Weights of a small GPT-style language model, trained from scratch on English Wikipedia.
Architecture: LayerNorm before each block, tied embeddings.
Each number is 50 + 10 x the weight over its row's rms, rounded and kept within 0 to 99. Layers, rows and columns count from 0. The size before them is the row's rms in percent of the matrix's.

# layer 6 attention query, 256x256, rms 0.0717, rows 0-27, columns 128-255
099:45 47 70 67 45 47 30 44 59 53 40 47 53 51 43 53 59 42 35 48 64 49 56 50 37 41 58 40 47 53 47 55 52 50 17 35 48 65 36 43 55 62 51 46 32 55 62 44 41 46 60 43 55 45 46 39 59 47 51 49 47 56 58 56 42 60 26 33 41 42 54 41 58 60 44 59 55 61 48 50 61 43 64 54 39 55 42 59 62 39 56 53 67 47 72 63 63 56 56 60 26 51 47 47 47 51 51 57 48 39 38 62 64 27 48 41 40 61 33 57 61 58 52 53 52 47 47 42
092:62 48 55 53 50 25 62 41 45 46 33 58 48 54 61 34 65 52 51 45 46 48 51 62 63 66 41 34 50 72 49 61 57 38 58 57 54 48 64 30 41 73 41 30 65 52 45 44 45 68 34 52 56 54 49 36 48 58 52 42 42 47 56 41 24 59 44 61 65 50 56 66 55 55 51 51 30 58 64 76 51 39 47 51 48 70 52 40 36 41 49 43 34 37 36 53 42 44 51 48 30 43 52 32 35 66 60 74 33 43 58 59 59 51 66 44 53 45 63 37 52 42 54 43 51 45 60 75
107:32 37 31 43 47 31 45 51 38 58 51 62 37 52 52 57 55 54 59 47 41 47 48 53 66 47 42 66 27 56 38 64 68 48 61 39 52 57 52 69 49 21 39 58 60 53 60 47 59 24 44 41 63 48 39 48 44 48 47 32 60 56 48 62 34 37 26 41 33 31 34 56 48 54 41 47 44 44 39 55 52 57 36 52 65 51 43 64 53 51 58 40 68 47 52 50 79 58 43 39 44 43 47 46 75 46 44 53 39 59 46 52 47 54 49 37 62 56 37 40 46 50 46 41 48 48 49 44
093:40 62 48 61 64 63 51 48 61 33 44 41 59 49 50 47 25 60 45 39 39 35 64 58 62 53 54 52 43 43 63 51 52 72 45 55 48 48 69 46 45 49 72 52 72 72 50 52 47 44 56 74 54 40 44 59 51 56 38 42 58 43 40 58 63 46 61 41 52 47 47 50 43 68 47 43 49 42 43 43 46 51 49 53 42 64 59 57 58 62 59 47 54 45 52 60 61 49 43 59 59 40 49 61 66 49 42 28 39 36 37 58 51 60 46 62 46 53 43 48 39 44 53 62 46 54 40 44
098:50 48 62 47 60 42 50 53 49 48 35 45 55 49 63 55 55 39 54 42 54 66 56 50 42 46 55 47 40 54 58 62 61 41 75 46 58 58 56 32 53 46 47 38 46 46 55 60 50 59 61 51 64 34 44 55 61 52 43 43 52 41 53 55 29 61 35 51 41 62 48 72 46 40 44 52 60 54 53 47 51 63 26 48 56 51 52 45 32 39 44 44 52 41 35 32 31 41 45 48 63 47 38 49 53 61 42 56 42 47 58 64 23 48 58 55 46 50 70 51 59 53 28 39 53 36 53 44
083:47 36 50 59 57 50 36 43 60 43 49 42 40 46 38 76 41 48 46 64 38 34 54 52 56 47 45 48 37 36 52 46 49 47 51 46 51 63 46 45 57 48 50 48 50 42 61 54 48 54 52 61 71 74 43 51 37 54 50 63 50 33 47 44 39 22 55 52 46 46 46 29 42 38 58 52 48 63 53 47 46 39 46 51 50 46 25 55 54 50 57 45 40 36 41 44 40 56 65 58 59 50 57 66 46 60 47 56 37 53 46 55 62 38 62 51 50 39 48 52 71 46 36 70 64 43 54 33
093:56 61 52 50 61 51 60 49 39 62 43 27 41 44 53 45 53 40 33 43 41 53 59 57 44 36 44 51 53 40 67 64 34 69 46 45 61 43 64 61 46 54 56 55 37 53 63 60 44 38 58 54 38 48 54 42 41 61 40 56 64 55 54 38 56 45 40 33 48 43 69 40 50 58 38 54 49 53 34 65 67 75 48 55 52 45 45 64 48 54 39 36 52 35 35 35 47 45 53 46 58 58 52 35 54 50 48 52 63 42 46 35 61 55 56 66 49 38 56 55 65 40 56 34 58 34 55 43
093:58 64 41 45 53 49 41 55 71 34 64 36 50 52 41 55 31 58 28 36 26 50 47 56 51 53 38 49 58 53 44 61 60 52 38 56 54 42 54 56 50 57 50 48 55 59 45 55 47 40 42 64 63 64 40 53 42 60 53 49 50 37 53 34 56 60 58 44 47 50 50 51 32 54 47 47 56 44 41 40 41 53 49 29 56 59 57 74 56 54 42 61 52 46 37 67 57 36 51 54 53 62 59 49 42 58 48 41 56 76 42 46 56 51 40 48 41 51 49 50 54 66 46 43 56 45 54 45
073:42 57 60 52 45 50 49 51 38 52 66 61 62 37 50 45 69 44 57 61 48 61 41 47 61 44 50 42 45 53 56 47 65 44 63 41 46 46 50 66 58 28 29 52 61 40 42 38 52 35 43 38 40 46 71 55 50 50 52 48 44 56 54 50 28 69 41 42 45 55 57 50 55 45 32 70 58 33 47 40 52 50 47 58 44 33 62 44 50 43 36 57 45 48 46 26 52 61 38 57 46 53 36 54 48 50 49 46 54 61 56 64 48 45 52 46 36 60 59 54 37 48 60 44 37 41 67 66
079:53 48 34 50 55 41 40 48 67 44 52 48 42 65 46 49 33 59 68 55 64 39 59 46 52 51 49 65 55 59 51 34 62 36 55 70 63 38 37 41 69 44 68 60 61 56 57 43 56 58 63 58 31 64 52 32 51 54 36 46 62 51 61 57 59 25 42 41 53 48 40 42 47 38 59 33 50 47 31 47 56 44 28 47 53 64 40 67 43 56 46 41 39 39 44 70 51 39 58 53 46 57 49 40 57 51 66 40 47 53 57 60 35 48 61 46 56 44 66 30 38 42 44 66 49 66 39 62
100:63 76 51 64 57 76 45 54 57 48 49 60 67 51 36 56 25 50 48 27 42 62 54 57 52 41 51 62 44 38 46 53 53 72 52 62 44 35 63 41 50 61 57 52 56 65 64 52 58 46 50 62 38 41 49 59 55 63 50 38 48 47 49 51 45 55 43 31 50 44 71 51 43 50 47 46 58 55 59 53 30 56 59 65 37 70 42 55 60 56 47 49 51 51 45 61 51 48 48 50 44 55 58 76 47 53 50 48 46 54 30 47 45 53 41 60 39 60 38 44 48 52 72 36 43 30 49 51
101:45 40 58 30 48 51 49 54 26 56 45 51 47 53 49 60 66 42 56 40 63 50 47 30 41 42 42 55 38 39 44 48 57 41 61 34 47 57 57 60 45 40 33 50 41 45 50 45 81 63 54 49 54 55 59 61 45 51 48 46 39 63 57 59 54 50 32 65 48 49 50 52 54 72 42 56 50 64 69 45 45 47 45 52 50 40 61 50 40 43 50 59 37 51 75 52 58 47 49 70 51 57 58 59 43 54 32 70 32 69 34 55 46 47 53 63 57 56 61 39 42 55 62 43 49 59 50 52
080:43 71 34 38 49 52 38 59 46 33 53 46 51 65 33 41 48 63 51 34 48 47 34 45 33 50 41 55 47 41 59 63 58 42 64 60 52 52 26 78 62 50 48 60 37 62 41 52 59 59 52 65 44 57 55 53 57 38 45 46 65 44 48 65 57 46 50 41 51 51 30 51 60 56 55 47 47 62 43 28 45 60 36 41 42 59 52 37 64 48 62 60 59 47 69 65 54 31 54 55 48 51 52 45 60 44 69 48 64 61 39 57 47 59 54 53 47 51 42 59 53 39 62 59 42 68 46 41
103:46 46 49 60 50 55 58 52 60 33 68 65 51 50 51 57 42 41 51 47 54 54 33 51 30 38 54 49 59 51 54 40 67 39 35 46 42 46 19 63 48 39 56 49 53 75 60 58 56 51 53 40 40 50 50 51 50 45 60 44 59 48 52 66 51 43 47 42 45 38 41 52 59 46 53 53 61 52 56 59 44 33 49 43 53 46 61 47 48 57 68 47 69 64 48 71 68 39 49 58 34 46 52 66 60 44 61 34 58 75 53 24 30 59 57 69 59 59 54 53 43 48 34 56 53 53 37 51
068:45 43 41 54 66 52 39 65 50 61 50 28 40 47 48 54 34 64 60 71 58 55 73 59 47 49 59 49 40 49 55 59 40 59 37 51 53 58 45 65 48 54 67 68 40 46 56 53 45 69 59 51 57 54 44 54 53 58 45 57 60 51 34 57 50 42 55 45 40 44 35 33 55 57 48 45 50 54 59 57 62 49 50 46 37 55 25 68 47 35 40 38 57 41 47 57 56 64 63 64 43 62 49 55 58 33 57 56 40 50 49 48 67 34 56 35 62 39 43 40 37 53 42 59 54 64 41 33
102:52 53 49 48 53 47 55 41 59 43 45 55 41 52 55 50 61 50 48 50 53 57 48 42 60 58 52 52 53 60 40 48 44 55 65 46 52 51 44 50 50 57 45 42 35 48 49 37 65 54 50 47 48 59 50 49 46 63 34 34 45 50 59 46 48 53 54 59 45 40 42 42 50 40 68 42 60 45 51 38 45 27 39 53 53 48 51 64 71 52 44 54 27 53 64 59 46 20 50 57 50 54 58 31 62 32 64 32 43 39 33 45 57 36 48 56 54 41 53 47 48 68 49 53 45 45 53 67
102:57 44 55 47 44 60 52 38 58 48 45 62 54 79 56 71 41 39 61 52 55 73 54 47 46 54 51 47 54 58 65 39 33 53 67 57 46 63 54 47 57 46 58 55 32 54 54 54 62 69 49 51 44 36 52 44 27 53 60 44 38 49 45 50 53 45 57 45 49 67 65 54 49 39 68 52 57 44 46 50 33 64 42 44 47 52 58 66 48 44 38 52 36 62 39 39 38 52 61 52 54 51 39 63 41 50 50 45 47 49 54 37 37 28 47 44 46 57 66 44 36 45 51 40 47 44 54 37
083:47 42 33 33 49 45 59 59 59 54 50 30 43 45 47 33 49 44 47 57 58 34 53 34 42 42 65 54 67 57 54 43 46 38 44 42 64 42 45 38 53 45 74 66 56 33 33 34 38 63 59 36 50 47 58 26 60 45 46 65 68 45 59 44 58 34 51 54 69 66 47 58 46 35 33 50 49 61 46 63 62 59 43 53 56 50 51 58 37 50 41 37 65 38 46 59 51 43 36 51 43 58 59 42 46 52 60 53 55 61 48 51 54 53 69 49 53 29 49 57 55 41 47 73 55 69 51 55
092:64 57 50 52 49 70 52 52 60 40 36 75 58 45 55 39 42 53 53 37 42 52 43 46 55 46 53 56 55 58 47 47 72 44 48 43 51 41 49 35 44 38 37 42 47 45 44 43 52 55 33 50 45 51 50 57 61 39 41 48 53 66 63 57 55 51 59 55 53 48 62 59 62 54 51 57 63 44 42 66 40 57 31 43 58 59 62 40 39 58 37 54 64 52 45 48 52 50 32 52 39 27 55 44 59 62 32 31 44 62 46 51 32 70 67 50 51 55 50 41 49 58 60 48 49 44 46 57
088:43 61 39 46 62 53 39 34 39 69 37 41 39 63 33 58 33 47 58 59 48 52 78 44 59 44 47 58 56 38 48 51 34 61 52 36 56 52 56 51 53 69 60 72 51 55 67 33 51 50 60 47 51 56 47 46 44 47 45 48 52 64 47 47 65 40 47 44 49 35 46 31 54 54 67 58 60 68 43 58 46 67 48 39 39 56 53 49 38 47 34 29 51 27 41 41 60 69 56 66 48 61 40 60 46 36 49 47 46 42 44 42 65 59 35 61 52 41 52 62 54 40 49 45 46 41 54 28
099:60 55 52 37 58 48 56 54 50 55 76 55 52 52 50 56 31 44 56 45 65 58 48 58 52 36 47 36 27 40 56 48 59 60 54 30 65 54 56 56 55 49 50 48 50 53 65 53 39 47 46 39 54 23 51 46 38 31 48 46 48 35 41 62 44 52 65 34 45 35 68 46 24 55 56 39 47 41 56 74 56 64 64 54 69 56 44 60 39 32 44 45 56 48 52 44 53 54 45 60 51 56 44 41 63 55 48 54 65 56 42 53 36 63 49 52 42 49 55 30 41 51 49 30 76 65 48 41
097:54 36 55 43 51 64 36 55 50 46 65 44 45 53 38 48 61 34 45 50 55 51 54 65 62 41 41 62 56 34 46 37 56 48 44 30 64 51 52 64 43 62 43 59 53 26 38 62 57 50 60 56 54 58 53 63 51 68 58 62 49 49 48 52 63 68 35 57 45 47 32 36 49 44 52 50 65 50 52 41 68 30 53 37 44 39 51 59 60 46 60 51 60 52 54 36 46 45 46 60 47 56 59 45 37 42 55 35 60 52 53 53 63 35 62 57 41 54 52 46 49 66 32 63 34 31 60 63
099:64 62 54 53 40 57 60 52 69 46 50 48 49 48 46 37 45 51 47 35 44 68 43 69 56 54 42 30 26 35 38 45 55 45 47 45 51 52 59 53 29 49 27 46 59 57 55 54 53 43 31 47 49 22 47 48 51 52 40 51 57 49 50 72 37 56 44 69 61 41 58 57 51 30 49 51 53 44 53 60 47 39 66 50 51 63 52 54 52 52 49 52 42 64 59 67 34 63 48 50 53 52 54 52 45 54 38 58 66 34 60 54 43 63 48 61 41 48 51 35 32 62 64 40 62 42 60 63
098:45 56 66 74 47 47 44 34 60 36 40 51 54 50 53 59 32 59 41 40 54 51 50 32 41 55 60 53 38 60 64 61 56 49 64 51 43 48 41 32 50 41 51 56 42 64 49 46 39 24 64 56 56 55 44 71 43 57 50 45 48 46 60 42 43 47 52 54 44 47 68 65 48 57 49 45 48 31 38 56 51 61 53 52 56 53 46 67 42 52 59 46 40 28 21 56 57 45 41 62 46 58 54 60 42 59 45 46 34 46 54 44 39 45 44 48 64 56 28 54 60 32 37 55 54 46 44 29
104:55 55 43 45 53 37 43 46 42 71 43 62 50 56 65 37 62 48 52 42 46 53 82 65 45 54 64 39 42 44 61 61 46 54 46 49 59 50 48 61 49 48 51 39 63 59 31 51 49 65 38 76 46 66 59 49 63 62 42 32 50 62 40 60 50 70 75 49 56 52 39 51 48 58 36 45 60 51 49 44 45 38 34 59 42 34 52 45 79 44 67 51 34 41 60 48 32 41 45 39 60 38 44 31 54 72 60 45 46 44 56 84 61 53 53 39 54 47 59 50 50 46 47 42 50 73 46 65
092:49 62 34 41 59 43 40 64 47 41 38 47 51 58 42 46 42 55 51 50 62 38 62 57 55 45 54 69 62 51 42 46 34 56 33 55 55 53 39 39 61 42 64 62 45 41 43 41 36 53 49 75 46 70 36 34 55 46 34 35 65 44 43 41 64 48 66 56 54 41 21 50 49 63 51 34 47 52 53 39 36 39 44 51 50 42 41 50 60 62 59 57 48 42 59 67 46 35 53 50 54 47 58 43 44 45 77 41 37 64 50 68 65 48 60 52 54 41 43 44 63 56 56 49 52 72 39 59
105:39 58 37 60 46 30 50 51 40 49 46 27 60 49 52 71 42 63 49 41 45 58 27 49 69 59 53 56 33 60 51 44 51 51 75 49 53 61 54 41 33 32 45 41 58 49 49 66 42 52 48 38 51 48 35 62 52 44 36 54 65 41 50 57 41 49 47 48 57 54 50 60 58 47 57 45 39 51 54 62 54 46 52 58 53 55 52 45 41 55 59 49 55 51 44 46 36 36 49 42 67 43 55 47 43 61 39 55 43 60 57 57 35 74 64 57 57 56 49 38 50 49 55 53 67 46 58 43
105:53 63 57 54 53 39 44 57 61 40 45 44 52 28 33 51 48 60 44 49 57 47 49 50 42 28 40 50 50 42 52 38 43 61 43 51 52 48 38 69 39 53 60 48 45 38 57 63 45 47 51 61 47 54 61 60 39 45 44 43 70 36 47 37 56 43 48 47 56 37 49 44 58 31 68 72 54 34 55 41 39 45 49 46 47 44 28 71 60 52 69 57 52 50 64 44 60 85 34 58 52 48 54 52 47 56 70 38 62 61 50 44 43 48 53 64 30 51 48 60 57 48 36 51 48 79 51 54
# layer 6 attention key, 256x256, rms 0.0712, rows 0-26, columns 128-255
109:58 60 49 27 52 66 50 57 48 32 59 40 38 43 56 54 42 52 52 54 47 39 49 53 35 37 67 44 67 43 48 48 42 49 45 51 42 54 34 51 59 41 42 37 52 53 45 52 45 52 63 59 47 35 32 43 53 52 47 67 56 68 58 30 47 35 39 45 47 41 55 56 43 41 42 56 52 32 35 55 54 41 48 40 33 72 41 51 42 49 55 66 51 55 61 49 59 38 63 48 40 48 34 30 44 63 62 54 65 67 37 48 66 64 44 68 53 41 37 39 41 37 43 54 74 45 51 63
084:67 56 50 50 54 41 62 65 40 31 48 35 50 56 51 44 50 46 51 41 54 59 57 54 49 55 43 47 42 65 49 51 51 64 47 34 65 44 63 70 42 34 51 52 67 50 45 60 44 68 69 62 58 45 46 54 37 54 54 50 53 38 49 38 36 57 43 59 88 54 62 55 59 37 50 58 41 52 66 47 60 60 66 46 56 47 57 53 50 47 50 47 44 29 60 52 55 40 51 41 54 50 65 73 55 42 60 47 44 46 48 54 55 37 52 41 54 45 50 69 52 55 45 65 41 46 26 62
115:46 57 69 41 39 49 47 39 40 52 55 45 38 57 50 44 59 41 55 59 65 62 47 52 63 44 35 56 44 47 54 52 61 52 54 41 30 59 50 46 57 23 65 47 41 63 39 45 57 46 54 63 50 49 52 38 57 46 53 46 41 59 38 63 62 46 56 43 40 42 47 39 25 50 47 34 31 48 51 49 26 45 59 34 40 58 63 50 45 56 68 34 61 52 58 32 61 40 46 67 58 54 56 57 51 69 55 82 65 49 50 61 57 40 48 73 44 48 41 63 37 53 40 46 61 25 55 25
086:32 61 49 52 52 38 56 42 58 54 42 72 45 46 54 54 52 51 53 45 44 54 58 55 48 41 39 76 50 54 71 38 52 54 49 63 50 60 72 47 49 48 54 41 30 36 60 41 55 35 36 56 57 44 60 33 37 43 62 38 65 55 36 66 49 41 57 37 21 42 54 39 54 45 49 43 51 46 61 42 33 55 49 62 66 38 38 36 66 54 55 62 52 46 58 37 59 46 51 57 44 32 61 59 42 56 58 38 45 55 57 63 41 35 53 57 42 35 40 53 66 34 59 33 53 35 47 44
094:41 41 56 48 51 36 41 42 55 49 48 22 27 61 54 45 74 41 45 60 60 47 64 36 61 56 43 64 28 55 52 40 43 42 45 54 66 49 47 46 40 35 55 46 57 45 43 40 60 50 66 70 62 54 60 37 41 47 32 55 55 60 61 32 62 76 43 60 79 49 51 42 51 50 49 40 47 53 49 50 39 44 68 37 47 46 54 45 50 40 37 40 54 40 72 47 51 40 42 32 70 52 54 50 51 55 47 53 45 54 50 70 47 52 47 58 47 50 44 53 30 46 38 54 47 52 51 28
091:46 51 61 44 58 32 39 36 46 58 60 65 19 56 68 50 53 54 56 41 56 47 29 61 57 68 54 37 53 51 36 42 44 49 63 47 42 68 46 52 42 42 50 49 51 57 56 44 47 53 60 55 60 34 59 29 52 59 48 63 53 61 58 37 53 39 59 38 59 37 48 40 33 43 41 41 38 59 45 55 54 42 51 58 36 53 44 47 48 38 50 59 56 39 45 43 62 50 41 49 40 62 51 53 49 46 59 58 45 60 63 53 45 60 60 43 57 67 54 60 45 30 56 57 59 49 63 52
090:46 31 47 40 43 54 52 56 58 64 52 43 43 55 38 41 47 47 64 61 41 54 46 53 73 54 48 49 44 49 62 59 63 50 56 42 25 76 40 48 52 49 46 46 58 49 37 43 75 55 60 38 60 74 43 64 62 55 44 39 56 40 45 56 66 54 58 37 21 32 58 46 46 51 50 35 57 61 55 65 27 50 47 40 33 48 49 60 55 50 39 48 51 38 53 73 42 58 47 64 48 39 45 37 45 52 46 59 39 45 48 41 54 37 51 49 56 61 36 55 22 48 44 39 62 46 53 36
094:23 58 43 64 41 42 50 34 62 42 46 60 65 47 44 51 46 49 51 51 49 58 34 53 70 60 56 46 51 52 58 33 45 61 39 74 57 37 63 47 58 56 52 51 58 29 63 44 49 54 46 35 58 54 36 39 50 42 49 37 59 62 41 52 59 42 40 44 39 38 60 45 55 57 44 45 53 46 51 51 44 52 39 57 49 40 41 39 56 51 55 55 48 45 58 40 69 55 40 60 28 30 34 34 38 53 56 37 52 49 40 51 65 44 55 54 44 44 35 51 45 42 72 46 44 51 45 48
066:55 54 57 47 54 47 66 60 63 44 68 40 56 37 58 66 47 50 49 47 58 53 62 46 44 67 53 44 45 59 42 67 46 65 62 42 49 52 33 51 56 53 50 45 44 56 71 59 40 67 53 66 56 61 31 52 47 45 67 58 42 56 61 57 46 61 36 62 73 60 43 49 35 33 40 52 46 61 54 59 74 45 65 37 71 61 58 58 39 55 56 45 50 60 46 48 41 60 45 52 55 58 65 59 56 42 39 70 46 55 58 44 53 54 51 45 62 43 76 54 37 50 39 65 60 73 55 41
086:67 52 64 50 41 63 53 62 29 62 63 49 49 54 43 47 40 53 71 45 56 57 45 50 47 46 72 46 55 61 48 60 53 36 44 37 40 63 60 23 47 65 58 59 54 59 39 47 58 42 53 45 42 51 50 52 40 58 52 50 74 34 33 56 55 51 50 37 37 38 48 46 55 65 52 58 69 39 48 49 50 27 32 63 38 47 45 40 69 58 57 60 61 68 48 43 54 36 46 49 48 70 60 39 57 55 56 48 44 38 38 62 51 45 55 61 57 51 42 67 53 52 33 55 42 40 55 48
098:36 46 43 42 56 34 51 66 56 53 62 58 46 29 60 57 49 50 62 53 52 50 35 45 74 43 67 50 53 53 61 38 47 57 46 69 44 52 58 56 53 49 47 45 60 44 59 59 59 52 31 48 55 45 51 46 52 53 52 41 65 67 44 62 49 61 50 45 35 36 68 36 42 60 40 40 49 55 62 37 54 66 32 53 79 57 34 48 43 41 40 57 69 37 58 47 74 51 54 55 48 52 40 53 41 26 56 52 53 58 54 60 45 50 41 46 38 39 31 61 56 39 69 54 48 60 43 43
105:61 40 31 34 48 54 45 49 43 40 54 36 59 40 62 54 44 37 53 72 62 58 56 56 47 61 35 64 62 41 53 55 37 50 49 37 62 63 50 60 40 44 60 45 51 42 41 50 44 46 50 57 54 38 42 37 47 61 58 46 53 59 30 44 63 64 65 68 53 35 52 39 48 49 45 35 37 50 47 50 63 55 42 34 62 52 59 39 26 47 45 32 59 55 36 55 46 38 42 39 49 52 56 58 43 55 47 77 60 46 63 50 51 33 59 54 63 43 52 66 53 59 44 52 70 48 56 62
085:34 53 49 50 44 55 36 40 54 63 41 65 64 46 38 38 42 43 64 50 43 59 53 60 42 54 64 53 71 35 69 36 39 42 39 49 38 51 47 27 53 57 59 51 54 41 40 50 53 48 43 51 37 51 64 51 56 40 49 51 59 50 43 44 53 54 69 50 12 33 44 37 66 73 48 30 52 34 47 50 33 50 40 39 49 43 46 43 54 56 52 52 42 52 48 36 42 51 56 50 30 39 37 42 48 61 45 56 62 58 47 53 44 55 55 44 63 43 39 42 55 52 64 28 65 49 55 58
101:37 48 43 50 38 61 42 42 54 81 44 35 37 55 44 54 60 45 56 52 51 70 56 39 51 35 53 48 64 47 56 48 48 46 48 35 44 53 56 27 57 34 54 54 45 47 33 56 46 41 32 37 46 50 58 57 62 39 50 51 60 56 44 31 62 49 63 49 36 45 31 54 47 59 56 43 43 37 32 58 59 42 40 58 50 25 53 60 55 66 63 45 58 64 60 45 56 47 45 56 57 55 48 33 65 44 57 38 64 46 51 34 63 61 35 62 44 42 45 34 62 60 42 40 59 48 65 35
073:55 54 44 46 42 56 49 42 48 69 56 58 54 46 38 46 36 37 53 62 37 58 43 59 36 61 49 46 50 48 54 50 59 37 59 40 38 59 55 39 53 60 67 40 50 47 41 44 56 52 62 51 27 41 62 48 51 53 45 52 56 65 40 48 55 43 50 36 26 24 58 37 38 65 31 45 52 49 52 51 39 44 36 53 41 53 43 43 46 57 63 53 36 48 47 37 37 46 60 55 33 38 38 33 47 63 34 52 53 68 33 51 46 47 63 54 66 64 24 46 31 49 57 53 69 40 62 43
105:45 41 44 45 56 61 69 51 35 35 55 41 69 42 61 58 51 43 58 44 49 50 36 61 50 63 49 44 59 45 39 66 49 27 59 53 48 55 62 40 44 70 41 56 61 38 37 69 55 56 52 64 57 40 35 49 55 46 76 48 52 48 36 33 45 49 44 58 65 65 38 60 54 59 52 48 39 50 72 60 43 61 34 45 47 50 42 39 54 35 53 39 50 64 45 62 49 51 37 50 40 64 58 62 54 43 49 62 50 43 51 57 61 58 48 69 59 38 49 59 75 66 49 48 24 52 75 57
098:39 41 52 49 46 59 36 46 46 53 76 38 54 61 36 45 59 57 20 46 55 51 39 33 44 60 49 42 39 53 46 37 57 34 40 57 54 46 44 61 54 58 60 49 58 48 39 64 47 52 32 59 53 37 52 59 56 53 25 52 37 65 59 49 50 72 53 57 58 55 43 50 60 58 47 75 48 60 48 39 59 69 61 59 45 45 41 57 42 39 45 45 49 47 45 46 35 49 52 39 47 51 32 43 42 41 31 48 50 58 52 57 51 52 47 49 46 47 50 36 52 51 40 42 41 48 35 49
097:59 47 55 57 44 54 44 47 59 47 52 39 53 49 36 35 50 50 46 59 61 71 47 60 48 53 42 38 43 36 63 34 49 53 36 43 49 54 50 39 51 48 54 57 57 71 45 45 52 42 82 38 50 59 62 67 48 49 58 55 58 42 51 49 45 56 52 63 43 38 54 51 70 73 64 53 63 42 49 63 34 33 39 48 44 48 41 55 76 49 38 70 45 37 63 51 48 39 47 44 47 45 60 48 48 52 50 28 40 38 27 50 35 57 61 45 46 45 37 44 56 61 39 49 46 43 51 43
092:42 54 65 48 51 46 56 42 55 47 48 34 72 45 58 45 73 53 46 51 57 44 63 39 46 40 53 58 51 64 60 59 41 51 44 61 48 44 62 48 40 47 50 50 36 40 33 39 47 62 51 49 47 42 56 52 46 48 58 41 43 55 36 47 42 47 56 66 47 57 55 36 64 51 59 48 49 55 61 60 61 56 67 55 77 39 65 55 62 48 55 58 49 51 52 51 62 55 58 36 62 60 39 67 41 51 33 43 72 55 35 41 63 50 45 38 50 30 53 60 50 45 54 51 41 45 45 48
087:43 45 41 40 43 60 44 54 33 63 66 51 42 41 54 49 41 59 56 68 48 56 45 56 65 65 43 44 48 62 59 48 58 53 55 56 29 53 55 47 43 37 42 26 53 55 36 51 69 40 61 61 54 56 55 64 54 57 33 60 64 62 45 62 67 56 54 55 34 44 40 43 45 45 34 41 47 45 47 56 36 40 47 49 53 68 40 46 52 45 57 33 73 31 45 57 56 43 47 52 46 53 41 37 59 53 42 54 48 41 42 65 55 51 40 49 51 66 28 36 55 34 49 57 56 36 54 37
096:57 51 53 43 45 46 57 45 44 68 43 65 41 64 60 59 49 57 53 58 55 47 39 46 63 60 50 53 40 61 49 43 42 44 54 46 38 63 40 41 42 44 63 38 61 45 53 31 44 55 43 57 44 63 35 55 54 58 39 50 53 46 47 37 57 54 40 31 24 29 58 49 38 61 35 36 35 55 56 44 32 54 62 57 50 58 61 63 43 54 51 38 45 43 57 53 36 58 54 57 53 54 43 30 45 59 47 55 55 68 57 55 60 29 45 53 60 64 30 58 41 59 52 35 62 54 61 47
104:34 44 33 64 59 49 55 35 61 44 54 35 71 33 65 45 46 41 33 46 45 37 45 47 45 58 37 57 54 39 47 46 45 38 48 63 42 45 46 44 46 74 44 59 50 43 53 59 60 64 55 64 44 45 56 62 58 43 74 49 44 44 39 61 47 41 61 69 58 48 42 48 57 54 64 36 55 44 37 61 53 65 44 29 50 57 46 48 60 39 28 58 45 72 54 54 62 43 40 45 47 44 52 43 47 62 59 58 47 43 55 52 45 68 54 47 63 32 69 61 48 56 35 57 36 55 55 50
099:51 26 44 50 52 40 57 55 37 54 47 65 49 45 66 52 37 52 57 49 49 47 58 64 51 51 46 67 56 59 54 48 43 47 61 49 49 31 49 52 33 44 48 54 53 45 50 64 28 49 57 40 42 35 34 63 56 51 52 56 56 57 43 45 42 55 46 40 48 66 47 80 50 53 38 42 24 59 67 47 54 57 33 59 69 57 45 49 48 41 51 49 53 37 42 44 45 62 45 45 44 77 48 59 53 55 65 76 48 54 40 70 41 44 39 39 56 53 69 67 61 56 61 67 56 63 42 60
106:41 51 66 42 47 37 46 49 48 41 52 42 28 67 27 45 69 51 45 46 47 51 53 47 62 43 55 51 44 62 55 45 50 60 55 31 48 43 53 46 67 21 58 47 62 45 58 33 53 44 48 52 70 62 61 32 42 66 49 50 57 50 52 51 53 51 50 37 51 51 52 32 47 52 61 60 42 54 39 42 45 41 65 54 50 53 46 54 72 44 58 49 61 41 72 42 62 48 51 61 55 38 37 44 51 43 62 35 55 42 47 66 56 49 38 69 29 51 39 45 36 47 50 54 44 53 28 43
112:46 64 55 72 50 65 54 55 48 40 36 52 79 45 46 58 49 38 45 50 30 46 63 49 42 38 57 55 38 61 48 46 23 67 57 40 58 37 47 53 44 52 64 53 55 50 53 45 43 50 52 58 51 73 52 53 29 42 60 57 51 42 31 44 46 59 51 47 55 69 45 37 43 56 66 32 41 65 52 38 57 61 54 49 37 53 61 47 63 54 61 52 38 51 62 44 27 47 60 35 51 53 57 56 61 43 45 43 38 59 57 32 48 32 63 47 70 51 59 48 53 62 44 37 40 38 55 48
083:45 63 52 65 53 65 62 39 28 45 53 62 58 49 24 50 47 41 52 37 53 59 51 57 30 61 59 52 74 56 40 37 55 55 32 47 38 42 44 38 59 69 59 57 44 49 46 44 42 54 51 42 25 50 62 51 52 57 62 55 50 44 46 41 48 52 60 57 21 51 40 59 60 55 69 45 66 39 42 44 52 46 53 51 39 47 38 33 62 70 70 59 46 54 53 43 45 38 55 45 33 53 45 56 58 41 39 48 60 44 40 37 41 39 68 36 53 54 59 40 70 57 60 31 35 35 49 60
113:53 40 58 56 46 34 39 44 56 57 36 59 22 60 42 58 45 45 56 50 64 38 49 68 60 55 42 52 39 45 64 51 53 44 47 47 55 62 72 69 51 39 56 51 47 57 45 31 57 47 52 48 54 60 74 33 49 56 38 40 53 46 45 47 56 56 57 58 41 57 66 51 48 30 45 42 38 56 65 42 44 52 59 56 55 39 60 48 46 28 32 42 63 39 48 47 55 60 57 62 59 64 55 73 48 56 53 66 52 38 73 62 28 36 54 50 57 59 63 72 52 54 49 38 52 52 47 48